python train.py --n_kv_head=14 --norm="rmsnorm" --norm_place="pre" --rope_base=100000.0 --bias="none" --init_std_up=0.0299 --lr=0.00506 --beta1=0.9 --weight_decay=0.0 --warmup_steps=248 --batch_tokens=65536 --doc_mask=true --steps=11078
Each number is 500 + 40 x the weight over the matrix's rms, rounded and kept within 0 to 999. Layers, rows and columns count from 0. Numbers have three digits each.

# down: layer 2 MLP down (transposed), 4800x896, rms 0.0299, rows 1042-1116, columns 504-559
# gate: layer 2 MLP gate, 4800x896, rms 0.0299, rows 1043-1117, columns 504-559
# up: layer 2 MLP up, 4800x896, rms 0.0299, rows 1043-1117, columns 504-559
down1042:530465598526495562445488531535405506518415445491487410496451518500525478471476456488514528455502489445528545566473495461504481513458490516561506469540524417455555480566
gate1043:492535434574458480496503449537520542551512527510495503547460564535546449460446462507551552496572555389520448629453520485460502493447462527535502520552504532533529493454
up1043:446541546498555432493472522533531524552581505526519472489507484424469498518534480502535444564561460517541508541557504507468473449519490483489548485587433496497507577543
down1043:518434440482496574529509459460491511459460481459436510491501542528537523497510426534456545379440570500434509480433417563549488549556502530531449555436500539520418416456
gate1044:512499469505468515581502507450547453505480513573479447460513579485428516450475530507480451484536425524464468546534547538480460510421555589465460462503507461508457550554
up1044:550472505550437482517451489503486505563422565509526466508434530527477447464548530491463461467519528519490526425446529476555463536476490500510511493544473597520554491453
down1044:526497441476456420528481465484465506513504541502516524528458500552554416529519455506535570486586565522502556488496544560464516481533516504450470477525478537575482448512
gate1045:571516468487453443491499549576514573498542401472469554472474520523538582503526543567525505523529488523479483484512572516437492512480487480463502530535515525574481519529
up1045:531471521480510521537484546447487531550490589442484525489569578505574489532538469497459522539485504467395541531499579578480502561445485496530509496542483540444541460496
down1045:492470481484483523568506431433426497523507549491555508560522495503439488508528490469518518504482441474491464526504483481507461456526512522487533537444453506472531459423
gate1046:501631515455504468468462524593471536535499534449485540400564542516579496534449516399533510539522558504484537525590501567510531428508447533389482510524558478504505523503
up1046:477599444462478502452499477501464526526466514488451402552509578487481519525459510461535544484509456507512509450500455514524463467515500536535482464576550482530472551495
down1046:556530457486547516500442526622483545548526520446458571526445513565496510548523519511505497540542555513504489476508460546515470468509422475549571486535476478467542478475
gate1047:440497460540560478529467481436402556564508461502473523508458480521526473559498528528528519462462530516475516572436534540493538474469555430522479492488544469489426539523
up1047:495471537506512451454496554520555437474496559434500501468524472474531526505462497517495461439502485598507497560514575507443473583519489499399515498484451554460512583517
down1047:438552465521500423507422461518460550538487418490461472554508414584526529512491538539520531512511477420421574434524485517481474493514569471443467508512551506458421524574
gate1048:526501501502506530539463436492516489487513584441508426567486543514471493484440465520476511540465536462505479489554483468480608525490531505482507522486548555550483430496
up1048:508426486434506466480581506520497435536470485495499552492499514513537485504502494484571465552489447474442493511539560540452495561495471487466580464441408534495485454501
down1048:405540471461430519543465477509480528496485484419511510448498483482481540479475547486508468440506437466537451504491500443543491509588517510535424508545545479554527555508
gate1049:535492401508466459538533441446465508502502499496488548540531425503524440490544459505443451560530481474545528521475464495462492471545445456521518450465543497507512476554
up1049:485458576549522554551470462524535502558539473466478468455511507461543508424423524472553441463443467483455512477490491495522531481462483494480505516494499465519448444482
down1049:467505433535532438466445459480496524534553451513483497477475540553453554451506512465564508530501465578547514484475460555508466468497434444550436513509500523592537558544
gate1050:475502506460544506479518468411549512454547525482415487475451559504533494547487471497506459431373477531481477503523491499418466442522533481485518526526503511514503485441
up1050:508547464563473478490452508501510519496558525493481560505552498521469504485506471535476609502520477540486464543476508464493407408429418434388514458506467393456504570596
down1050:462511395492559442439508503555551489490575485502546532521468528537439540498520429535495495480504479502451486565545506505493461446476520496516479505500469479507491537482
gate1051:471511476503514494523508518478530519551442460527495474489455541484467493490561444504481546515466510525551554506552522510424535533482456482568490428514525536442508477553
up1051:518559490498521433487495471513496496462505509558480511518473509434471500509429508559469575558475529478499490471436532559533492532501505545535427479527533464457453501516
down1051:410420454481463528537452505477499492531473543473490532534467470459438578458521546484518494486460504496475479453505500418461496565551497472442511551450481468476542480501
gate1052:456502548492446536454490429452475464452496483448482454452525464476489431423440457526444516502479428499528493482528533512517471456524489469471476446512515492524537512576
up1052:508490497549495553468488444523447502507466530468508535492457525526434502536461492501496497559452516438492442497520443496593417489525461490477498498560521432475498492488
down1052:475441539517348536479506488531533500456485478523615450506482472523541545530502524453490555530498526458500556504502526506513480556483609534501556542485544535500508464469
gate1053:456532536509475490480472498453492476531521567463440548484442455478515458484480514509538533456488531531477477539518502532526456537493524486557491545486574488607479499542
up1053:526561451548512492481496543574466439578548421405485527547491459492504514520452559478457462413480587521497517530552451476536514561505505497460590572450456525557363556493
down1053:605487506530472496521555560547475465535519484469503528488538476507485557526515474501454465470445543534499479525530480421532496489574539511587499472484389432457409573492
gate1054:490487528481527459443563553565582532415515492515488516528508479582508530566492454512465494423578511505510432496500503566568512499448463457561532582526525517527514511495
up1054:459492472517557505536511524512449414472544507528513548484532425459442481508529504502511540503449559535527463443558497542447528560475535491440545417464455532558465493518
down1054:512468500525553581511431507522482490518532498518458590540464447542524493498471512499471576512591520489527522550403515521533566487454529466543395447481468539438524550489
gate1055:580502489466514430483524470464496567476519510494496495542494536453453535462466497524492408476491518463502478483532539547579528508479482475483444496531563487529419451447
up1055:434534512457547490458487505532487544467465478536533450483527443526440578439516486489453477572534439419463517548460523472553512507480467494485487486527537533512428447509
down1055:577458512532486528518469506487539521474488539441558524510488555492483452537438474472574463466465529549522493476493432449488486483465572430460507486465456600482436538555
gate1056:441513514483446534532448517475528481513396558516504515497485441483498495420462455497505488437435523470448465469543518471497536528505474539486503546552486570547536473464
up1056:522517398543451567509459525512509530526510475509514454532507457603528492497490503536568485486465490511534464509463536504510546497487464505395530516521508539480431563529
down1056:489543584472539482478499457477514410468491526490480565495490506459436504490513534562514470472474489475440493465548474469494470507526487520551507519464499396484447437502
gate1057:468584614498523411445487506428563530493547451542499524481518502533529430593478448462552511602500483464493544482537505515490536501520475516562556501476473482470573526443
up1057:530503519485468528501421515572560495582504505503498505543504527498585508512460461421527554477482545506513464508416398489525486500450450498474530480466503480561531507429
down1057:501570540539514481447494524507449583473515507545500550515517496484506521476547456531480501531525432464533550496513557490496564558501561525522502513579497527498460566533
gate1058:472559400475488495528447466494501496562539512486486454495480444559536480433544501496538467531504542489526464508552534500576504476492462425472501555434512484515515559516
up1058:483581498465518472560449444461496427478435485514523501513478537415534528516468417521491472451512437457482469514479493495435501498456526541516527519468461450493477523563
down1058:514483520513548509502565488540531515459540424528483467532566558506462535502447503461485547499475518528502517576441489578514509525493487490514496468485545530469518443427
gate1059:547480467489465500579504519476504447505471414558488580530539551426539538474559516501451478489480586491527489491549502536504568497469541477472490483413550507490503501481
up1059:562533503524427469538471488513534441525490490565440486395504508450580504418549490510461521556481532415566482538564482559559537474470558541485481492489477415451455476489
down1059:452547503508479536500561471531456577512494551515428481478527523511466445471487585445585488530474435532491549565452441465445500468526556523523459509526521520549474501511
gate1060:526570521453517472466557490549494578571484523510493414502468478508475555531545474491541495455519520534482482464462516442530457434502486380511490594457617462561549409520
up1060:515492528499472528467499547543469457462494483537508516467413453507559626527497544418485507548522436543489518475535475442476494467475451494490532522532510566518431486436
down1060:515536469498492520490576435502577499435441461493492506504461503489593527483461486412520426560527407501556446558496457481537505521438532469485456433490525428484578460492
gate1061:462516517549427534487584509499454560428503540489511497585538537478412487490473546473508427539511489458493534512538473556555564497458465575527447497454449515512474443492
up1061:493462569507506548538507518509545503566534536534504468525477446567588524433409462452461409556547514470502518568557469515492495505453502483404444471498487531532429446487
down1061:473470525511465470523506471530518433558529481491496463414576497490432435544517471548513486420485518510478404458449536456459479452524507433573579545493524444492550532594
gate1062:500543499469519501474436402469494475450572496489524457481519548588510497518499503470489478537455513496518462538498483370521480436529574476481479433418412441492494447546
up1062:448572490503475550522503548504407547451574501543446471471502520559432510505576520488466555511519536496514498491487566504492538439504456459555469517529532504484586482493
down1062:517532497454530456427477515503583468537488457489461456499553527536488463599551537530536517483503512491484562512516549452440491445461499440435644474490464552575540484489
gate1063:432556513467450440467475452488497457508549563492486417427544502450455560468460465536435505471499517536492500474515507459524475504497527572553445516551494539438504511501
up1063:496425496494453542502537479476463503452506545474536468451500502485553501517506504497479445497446442540577483489474533525515473428532452454531525525527503554515601529446
down1063:510572471446530464449563495503481581457584498506441550447550465580489446516514449524538447502498520449492497550492444533512521495477484460517549546494480546501450496570
gate1064:510539441454459545518497488512522531421473513516496492525614522500464496484529463568479518523514516389471515552461452449518412510530445562507512519482464469493489526518
up1064:533483601493503441513469465534470537434568536490525565515515467566507544543439495540565452476558513537533441564466513530506464485542499560532502542508439574489481443470
down1064:517488472527542492552492467600526530588527485520527477490466459560534512414498492427492504438532447518442521520502441601472485455503474426496448450474480571499537504496
gate1065:438584509506546586435471517469492572494510493485408456491483405486494457515493440472563423517482498441441509482487444511555495458482583536526557485487524474495530515498
up1065:494488549444471505536417555531475510519481484527511480543535488424518509503496516507485499427554550505518488561589493491466420454535497553553465510491448503559511473409
down1065:495567476508540505497573515573533595536507471475434478486456523558460529474530480443537436562456407472501524487479447503522405533517529559465572499556393487478530447481
gate1066:504533510426502591485537450582554570492492489549507507474531556543487532477449482519458410572464496596460509534458545526474507486460458510477525466505452500527546449482
up1066:453545471550498504521528501489504517466482492455491439499515434566564485573596472472482574530506521385421475454513510480539508474492535422419482523476527521492448480586
down1066:516386581509487466501430426473480480508486566483561566509479512490507459488420501469513498468517413563528524538578473510498453516484563516544491508515558560493469574410
gate1067:516474516551511501460473528450513475574537485465486472452530467488427527476480498480519506508563493477440512558520510537503477501500566496442460491509485496493525558463
up1067:445420450480533509499465438427475519528465460448551456546494459502490511486544456480488566547557454551494533470517469487532464497491417484505441469464570539456549495491
down1067:536443473512464523524498492531486433486479458503550524574434508518532521535518434507511460539432475486501485488511450480584495538560426458535488530518504550507489458494
gate1068:483566434477494437478615475521489506486510475497542503493512541417472482538498558498516471494479521498420435520548454452582511475513546519563446518541403500516474494549
up1068:501506549472471501419509564486506438523560592500457611470466530500472500425486477456437460446508499529459437527502512540508553455473493523457521501485501502491482535512
down1068:449484515425444424535464492505469478512495416446472410497524526448522526548517535513534563571522489458466520471453469477494434569535485477535453450459477596493517570476
gate1069:451519437488491507531528465471538495517444519499416508560555520521527512549524509471519497524490521439447462586549534498484557520457519522499488409489529440500424549495
up1069:456532482568415462456483455551470534515510452441463548525440561509452472587509521498482513589471506511588461478455535566483468503536436490464571479453480495542482489512
down1069:552582553497430458468418505494526522504475500501497497515529484594537492489509514514517507456496524525488482556550524562452486515555456503456484402501511575506445453487
gate1070:510556555478506570573495495489453538538440502494431462533404464533505520520513491528567465616495519455455465520477496499499493436462508459462488568485479415531569427537
up1070:440538529540453502493501503548495509513511502471493536491470501621477460478521471436500544533516456548571579576510474490584509557515432530520475463543478460521452467561
down1070:482551430492536505513525461538499454523494509506515495471465551550524451508514513562456546511510443471538542529496479524419505466516503460552507527491463415545494488483
gate1071:527573505511531495488482442500508507509466454470445568544590479540489539545473450587496467525515489476492511443566467579521556506531503477411467490482556370497480511552
up1071:598511505566503563493479518558614408545536497513466511536512456477487485421459466528493427516491490462452483481466493542469549597506538531463504445492487472498530468544
down1071:551406552536435527548548543499547411410561450476544468536507498459587523465511585554495550472486550498477548526471474398510409495476561547473538520485521503405468445434
gate1072:506468532542453539569528543510554481456480415417551512480456431439574467543543510436509571437549449532572480445466535528481546526515560488458430479562532497376602531590
up1072:515513508491453506472486457555436527478512478503535535491501441424468429515476496510476574471487455495497491494503422451467506496481498583454548462456414573471503447511
down1072:451378518511521508519517535451551432542491492465478541465497566568476556420548502494543497522506487537498557519467576489594552526524475439553465565492538464474425571539
gate1073:559496487486519543518499504531589450474453476485497527586517462526538463538480465447489466530484474510532483487451453520530511480427439496389550543511547539579481519475
up1073:508433471485433393390448515562526484551462525544485536453453573534553476592546495551565607551471431471405461442557459553513513455507499499503387472593488523543432492527
down1073:516521555502480610556519439478534480514533488533393475567529515485483546436478516504525442496506541521582514545473573438466550580465439555466565458516585510421547467473
gate1074:544549518541550555525495462507475562441544434517469540403517449510456560570500475465546467455474553504541493493484410564491553473491531449504498486503559498516443522502
up1074:447583467535386422503514499511488490489550493512515565457565461535461506473530414569478494537475464539506493499501540486454519513470546424538540507535482493554589531496
down1074:523562493478579456494501438487471500543531514541447556541520499587531541538508511475516561499487548500471480453512467554450504494550438535537472577529561376490563437470
gate1075:558457565495504520509526480457544509509532501481515447478535479519525511543450438457506523476510491458457495479471521491513522452539485502470484563510486476537590587536
up1075:583554531502525451572498574493497575495526450483520490467495475563567513450462475558538481476454549504515517587562611482456541542493504471573505470485486509495530501531
down1075:451485470464537466578465504463552465499519473502500503506542476560449471486542506460482521522510516508460554484497517545467557505550438509434525497496492485461494531540
gate1076:540513473547485474481526453446477474518467514578480496534488533530491476456446478438441475517541476507459425471441512551416501514509467492459546527539471427490478459575
up1076:469574473504419539460517434610459481436470511514471447495533488531444481517420471483557507437471521444472467496544527526460451498582515560517487526537525385490524542521
down1076:502526464531557430455517451535538407448494434506471548456495554532496485464471501436561467490447420528503482511542449476465503584503496445464457443436555451546564465583
gate1077:431459570520494502543550539552460493464548554494500505454473438461512548523520520547515471473482533460483464575513492461608470537508553508490494536532498536519507433487
up1077:511478483463470484514437476419507453516511500504555498540467401518540436532472504485451433467486487475514521576544560512548515514468493520568466500491469530460496438526
down1077:510515480455593531478477515518517524507446454475519514526488495461443488478525523540512520569469498574489509460496521529470545431548457475398588495459485447530525544458
gate1078:545541545576498475427489431536445580480550543515442564505567519549540567551488441486482522534506557597485486520481534544480473480545454437473591504530482511548427548524
up1078:449498549473534498457563495523552459568547534534441485433473478565475425477501491515581531506481478441464454433568458460531526572532515411524488537446477495535565510527
down1078:559499535544501448412474460491459530523520537474499509530518440470462561536483558496484559570535482524487483481482522527498570551482519449457526489496439531482502479529
gate1079:526486431505495398499427462490583476499523464453485469495500480482515509543495521470535474508458541488493540485491472478494474584539508537487456560498440446460495506486
up1079:468480505512470492466492505468475484467530483500504568500512453475505462536545457455473489526473487562512476516410485509511375496449503507540458501502576453509491474532
down1079:488487449505549485469415449541528513489539410494542498523485504516513565553569520530496544506446577462507528566510473484545462454506481465487471530444486511492497564490
gate1080:503510455447469523463528569502548501467445553480465442432521566495446549418518495540506490466455476435471507478535529555467521452447544574489516524528489450494502521520
up1080:452447506556450437503510499567454521514461515521469465500537466459503501439540585514538518468482504547511490519453555540524468525566449580549486486494479427464543462532
down1080:496485546507514479471537423469521476493486514529544624566454438503571537481501559541499587592530505443470513506508513532515470557519504481421516509496537487503486530463
gate1081:509540540603473449459469528521463506497523437520458511487457551528477467497468540492565548546471502491543503479473566502530492508520411485537402371561495449499490467546
up1081:533489510465482493425540483519508489498443543436502476369526517503532454544518541469412470531469450558466466585526595556535523468457524512511581411522502551550435466459
down1081:484515576555489400423509526525476501472463546559585502488453496475513523544503514530524411512497509513453499556523416509563477456423458436450573465523470472441501495431
gate1082:457536546487450540529472562500471534486487528482501544586424465502529508507566531416486504536517511471487519380498461591515529544475651518462515539464467489551504480482
up1082:475559490517511527495468456471431478486437533554412541548521446542527477472489545542558489516607438478561513504577518502563533490525424480503520535446526461539469537518
down1082:520483541494473518563432508455513521534510541498476519474472455524491512511527512495444551466488560499391474486489485465450446573467573548541510510512457500532508554426
gate1083:523567539632493543471482481488478504500554434518457516531408450461560454453439477530478525487492504515522522408511494461482472470490455482471438528443539402566452509452
up1083:528500562499529491571576523413503528491475472509486469464438436505525475565508451495444503522476496535515573484530492495464477494469528505519515512490467460448501539508
down1083:516460542474506475498506550428542537452501549490492442489563503531501539536535475425479574431488540580510484485523456578572508490519443504483475529384526502468571510504
gate1084:449563485534481467530459486491511517528581454523529469519494513558492524432483516504554500504483518552567409557507548536469434527484455534515474554555425444500518501443
up1084:575543504531500592591537471535538499506522426569508508479469455491566514505492532426475435499550482447508401584435563553490551550492488399478522517509539563500576500513
down1084:527452548490517429503520547493489472444434474481458520523519483480476475455529492481490504431458488504545559451519446443499506410480522533522513444534480505503481507526
gate1085:520540479541513567462582453460520535479541549456473578432424455529544524489602481436489519519545493486548460529451503536557490492487414471521509569528515512541556584452
up1085:521531484519505470417533441510555501495466523472469533521526534512442490500493466548479541568549470522517414552523442544556531481472494559493516505516512489461434400509
down1085:505479507551528556550513445469492528514440465524451483468543469466502485472446452498477514519555405585555506544523497529450560508528476583523537487465547579460540445456
gate1086:465541462445531481507476457479528472574449452491488455475500459487473516490530535473507477557537514489474573457576514507593534405451534484480469475555455507468435552461
up1086:441503441469537554462500538439473517458505437513475554461476508543501521423545467516462491440559514488521499469491487511508530551462523523527485386564496528432488516492
down1086:565493469463466516524519492497483538551474495464438492498505461472435524497469435515576537488451506505477535516536484459506530445516432479468499525478508474471534433463
gate1087:455564520554540461475515487513503509455537549505470461485450476553490565484490480572432490498495530506515558574575481534527460457527509465521479489503516486495476497468
up1087:488424458561526537510405464498521539494512475499557522503459452478479455483526495582515434438454492464493502479437539436458464471553556428389553439501450553449499580492
down1087:500466496525458479527542465462500498529471492462518499501526572485454466445449501528520514542566547542499351534506505434486414465553520473477498535474474602483498448509
gate1088:444496546476446512556534537511540447523481493415501453495526456434495528473492565461560500487433503546447527494525502504517531519443457487491440445466507534409533457533
up1088:522440493453522499552499456495425470498494521440509481466474400449512540506492514501506448436567509554494529537434456485506444501501494473508524555541480490499487494490
down1088:456522485461441516553500498537517450533507512459534523531496524496455486486620538401523585551440524379503543533514560483548531489500566564569466590481520507535464547440
gate1089:540508515498486460522530501540460580505585493517486451482415453477484550519456455438458501548469466506501493486542433492517528520462487496496523450494471488413483489502
up1089:473486534557468461512489503539500511505582467475475505447456482515468593440417463460447575513467487491514509526496503542506539505457467465567498510458537443492480494428
down1089:438463552457484551453520461499491493439539450392456502516509525469521560444507461461444513508496496464571537496509536550525515509472508460488497527452458588491490484500
gate1090:519585511464549483466590474547543489560462488532415540538515517551539484448451450505506523528525469546552573593505511509538528549477508536560489530491519418506524524498
up1090:462416463538518523462497600453448481522482584444518554427560460497605503471466520451585582462454524523504501490523491605513560523492484498469507494444549537487470479488
down1090:513412497478517494620501432521445584462571552483482485415446519492470447478537485499586556498472509536524529467501570529530492498465508390552527534447516516486485492518
gate1091:502570535449528404523501416507572494461537492521426576537449533452516483529485477470553438511463446448578474498457438534501487429499495525535554459542494424460460501571
up1091:482483471524496517457470485521537459565541559573499467470478459429469524482570468452405474550436435435504463506469472473404499469533509478473470576461475478407526563498
down1091:511501464590464446546474458582470563499526489471573507586602464542478511528516487580519465489516482486480507460527445444536476538571568543516534513510436530556524449434
gate1092:459485500503498557558472464485551486532522486550506566521492482518460476489496504487537503509526474437526434561508486456506539466449408544551400584513460488594553458480
up1092:505526495514558499550551545527477545457481428463504503400509524379505553488499464472482446493500514510448505539454539501474534456491505470498543462485564462470548503528
down1092:512515550496507519438446464526523514480512543536493506540485525504503481472519487478478540502487412500460502550446486456473445560468409470456484410511485571491460489488
gate1093:478580501507507508464478524490469480532395513534502491454538487445511480462484523551530476493425497498532413464459520534471465494510527490584605565501533493521478506497
up1093:569481541506547505507530477549478496487498484431471470470524517486520452508496473482503492560491625566479515454481401545464514406564462473490497550468442499500518538512
down1093:413553492493539528558505484477485384428476469507496454500485547480428511460529507457532444433534451534539463529489511407448458430494507532523521484474586410500465449443
gate1094:506549514477566483481525439536531461453469486493470415570472493429531495517511545480563461461485477511491409459562501533469508507496494484527555510490456435539548455536
up1094:478510544544444489546487517385511508462470471518515462483555503565523409491462428604541482475462573458555499489426517512476523435480516458509468509513492463540512433417
down1094:475467513568521564472488498427507563522459503579513547477496481469515557466498465511418508574460499414555483527425465523395566534529546512518542490523467538516584507495
gate1095:486513446454455537409476475523480450468540497510426490594473459511514547444544498459499467532527431434506487485466538552484433478573470506498500483501479367480477520469
up1095:487415491537507519467463531574443447496530413438474534490551573552523534567463520573459542507494517505494441510545513520533572439534487498497551448442517513517553543493
down1095:593497443520504469499538512437544485480502412455453535504520509470570573517475435512542451558532556476485532518510533575506532501489549510479475539454524497546567466549
gate1096:478461488481508551477487550518501479538555503566516523501507558519462510506489495501516501544546526449418474590518469536511513498523560538518528520506485485536433466620
up1096:496477534518472560514451501479453514477489470488467463531538514481462537472497526553515493516472535499505542464445493479462530475447504477476445501429503484527417470555
down1096:444477455548528539490558500477557550472543538520481562463524481514531504496601464353505538503496549442498458531528564481553512471473466513511491535530393528493420520486
gate1097:523490543587512450470529487468522500528511491464462545444540505472446454508516513448542525497471487456520511437517551580432539497463515474558452489586526459471565540518
up1097:427438458479513476517520466533502470537476485460525480482437536504556513495508458454535456516524494531447532453524538517527453526446472506530507497479462458511512489460
down1097:467430524550553460544555460451536487497492540578544491512479483422488502467464538465506478513505489527549481478513487556480498472537471378575526571491490478507519495562
gate1098:534505485534484493475457495489442504485508547480402505520469521503505517525468479525533468463483416488491471561539499416495567471509579467470472509500426517500494504461
up1098:472490510498545537537495493471554580486546540524507441490497489554524426499461493469528489473502534517524522508489513469509512497484515463437502523481465565521498440439
down1098:451450566487566428440560458447583512565515548521524511444510425472449482527516456476481474484512526500497493467500531528533536513466462547508479492512566461449474526480
gate1099:545440487470476447529525506472458471431507478441518488431451457511520448464516547486451415551530543560527548459465520487526433463494530481512545526514545539493501523562
up1099:493512569441514497436474442469530522566483551551480507546497515443520420604492483514516539507534463491463524526530504517501510525533530508572442509522510487551525506494
down1099:528499482518506488541557526478470500468478493497458454460472441560498464436516490504455554543509501510512460450485535448490499501486526492463607554463531451468495492498
gate1100:512531450490498530484481503535485514520528523523502501509531546535545573458519495465527587543537556450480455538538518525535584501497503454473528489420510503495476492449
up1100:486486500592453531477579484454446487481507530459485492520549539495526548516561432552427498543536446484464525491467476492443451537425506532446507485487495551480530496497
down1100:493505538527463520502546495471405521478533558445471466473558580404482536485509415518475461468521551522499509454522441467507538448512508508472577485577499508469471522520
gate1101:526562426513524523546480534486444529482473450442500573534497508532505549461447539524505482417562510456567483520436480511475467494482445489455560522459543475510567526476
up1101:415523494478545538532585510456547499478488486532480503480571510539443506431457520514553478445488491555550508548530494439411538495493461415490543443523445451522551435524
down1101:471521525492499474454461498392553437491487536536489521428534488467495464474475510462546512563479433501522445505448448440466438581480465549529479443466471483477578430514
gate1102:469437476511491550520547542496505508488475516467511520454573518474500445501434468422522500555512577535501491514504529484499524500436478528491491504619579494469517409529
up1102:487472494476504458467503460549464509586493498518453545479455483498543521512516487501482503499580518490513575578485490550454451422499553498530484471485473482565473514547
down1102:458522509514487492429527549494478491496575554526563487506513469492466473504563548427491558547432486534459483477515476482516510538536468542530495525478500540470511532556
gate1103:494556514527525537439504551461493443467432472498475459550515518436449503363478515502472478470507517409501489461524525509468484504430509599493476497527492529481475505470
up1103:453575486519479478447451508441487561545480465453489494540550579496533434553498433533501475499489525526524516497524516462548542532547514471526455527429520495483486402473
down1103:523468487556511455521419573511468487482427503476487505504453512504481498459481484463543492529477480471590526516461521536478452564405542533537512463561484536519494526553
gate1104:455514523510506516432516514433469578434544520541445518499489420583549518503479523516568504499508508457463484426493546469519462430472530454532484504550479483502513437540
up1104:513540483546459489513515510554533587491439560552586543499515510520580518508452545477565489476420493517508409523487470457526494537476512479448483493522472556446477585466
down1104:485455514421575490540419472500440458472583521528530498548563467514481440537536492429501526497547432547473541465512520454463440476585488565496518462494479490477567461505
gate1105:517555589513488473496475565497537469549438560511506529506507480458480483571485468481542505474520517525486503487522506538491523457515494523440479510533511493466442507506
up1105:449426550507504492516505537498502480533503441476517490464520500565560489549509505505561603502544491531413476538485532519480563463431443477408440492514512564529542470479
down1105:459529437498452521545512444492496517471492510482483477488526494453399548415497475461495409508490460475493524504469468485436446547522509524519535566478448448544539501481
gate1106:467510512489536497468510396472481477477514518505483435569501442473577468522456488594561439544510440459588587415512521450458460545470532456433565479466475480549449550451
up1106:523467473453511520494481600466494486556458488521457511472497563412410452479446528433466564474472489444510548501474488486548475522508572533544426507568505485467466488424
down1106:441456473575523491448602466497558460499549465454520493553521546452551511506491470479558499449529457463530507464430499490426524463491496494543571490471563476586575571565
gate1107:465502501539549537474582460458503456525513506468501505533489492483476522465493465524438565504564544508525546526490541494595512565541517466523510426489543469463416524486
up1107:559531522539426522547509456576513448437404403439529558520500448516511513512525524485466516512508478479566469447508540459495534536538455517451510514468508526475410457498
down1107:592505487467573490537515498498480548514548537566483466446526507537404487490479426543554465475533500547480535503556536529568471502476468462492490379457455466498478529501
gate1108:480499519498513502486487494436457447405506432539405428488520417531446477601493461603524454571527455487512527499496539501501489518426416437479489419461465410458490480484
up1108:499526454480496475521512479528555502532506544528556494481546520499460502506522504421441514589463477601574469421565431540495541425515543488534525505524506576484488515477
down1108:493540486448518462593526511479536550502511477493503557459528470529403530520485421489453431591518502561478467494490506557526495518460527495493537483470544451454439547447
gate1109:551514494542529527480495551481522571498518485456483501551538488543390516468495513541584523559459522499519551499485443522487451516493437450426540495467461453491437452463
up1109:505487514523472502483517452565548499528565562470459478498510480508414524520547489503568544517468511533399500466471444481519455498545547496491540447521508473528478525483
down1109:472442495401476519524487526472498468477436483494448501443551530492540542438527476526472498485484498488541554522504546452482504504448533514479539502502465450486561504473
gate1110:487544448526551492517453470451427496590510478456490552497469485519462495489468490422501486510527489451501554563489578522517489504510441498520485496530507473463451543499
up1110:542495504539476550382502468497436469507513499564479541477475571506516543471505494416491456486499515497470473513462522531499537457454456512533515569541533502512467537527
down1110:454441475489574458520491531486558468487529418443519504536450504514530484536530532566524555505469549534575480429519509450589488479531521496487457507528573388521514476502
gate1111:577546548441584523514515467439544511421472476574462469491479489549448499440462413570570534508384512514524504529485455494455447421518525471539541505516531462528508584483
up1111:532511522450486518538444525540478483550436530544565516511515455516504497467460529547482545491452447475513431466477467538493512468522556533470442455482478541579556493443
down1111:554460464547383432487431505504424517508536539516506467486503505455548469525497542523483503518478426473553442518498575443523509552449558547542470469472438526515485508533
gate1112:473568476528560493491523511449520531527531543505450536486531448517484532475521531556513578485482556512588487473501566499460476500502409512532502533496593431454494553456
up1112:561454604507465493471536531472515410494503508509462481401470500524423471516397480505487440456437458533454412522484527439496512493489512538544472487500450454446495492532
down1112:490555463527486545436499533508483563498496532551460564510519478497499467558523522509469488508424518496451495541551519539453541542536425483503462472420553508509492452418
gate1113:532524451492488496440505526480514542515477448555347476482500514520506556493485489466519532434530477538510493498434561543485497515490518466486513507496496437480549581553
up1113:512553520549515472486483513426513509612493451393514479578516425451546397482526517505488543557519559546485484473490476502550534495549529499485486534434536487448387494497
down1113:527538515518508547568468531575496473449544474491495475495471478546501562449458531494545567484522543488470516471493519504481501519493500508494485505568569538505460487526
gate1114:513556557497481442499471486505464469544481472546486514516498534466448465479508485478472490474516423451516489517469527472537518546457499522476490509531523523483516490534
up1114:472514413477532519582454430486500526481530518487478515553519455528484526471548445473557454439483451486444488469477450526477459530458509521443555561444549475460539522508
down1114:491523562504468515465511530552509403485473583513531465469522504507530430469472570563501477544506537492480494500530558498539541406498507447550489450510461522556451447506
gate1115:498499462479534506504550496482556564506493523540453555447482513473534499477426393552431511547488500462547543476499533433594490407474466488513459470594504450555468549467
up1115:507444428459555448491500492571555569533487479463516493514543500414499496464485522535459456532484470471471532577489570501546504487480510442458498501517456546514487533505
down1115:483497552516486484592478528543443419542495468479480483500488439469472557513548515505545477439504473617472547498562460491470499615521541511457511456393499534494510443543
gate1116:507469485502475535452517591488508510513403537505520511471481507498512498549511508472483442486489482510522506496494600521466404457505486525535549541484485469523471437516
up1116:493503528526538499429569539523490521448482532479496495478459523482484492474487514550471504566450473474420472511446472551459454414434466510549557471517493475475560494532
down1116:491578522517505530521401509492533513509511441529501517518480503525562471599516519523535509497612532535526535545488488488481477510531471512505423560477501503582550607531
gate1117:481466533541420508504499554515488528566483526556483520494542527467488500498505494522509487456485470522482463533521550448453502506484521521474571478487549482498551470430
up1117:507489518517517533477486472500515506551554501513544536486489539560527478510488528505537503584465535397524570545513440548508428492470549518523533496547500515530513504516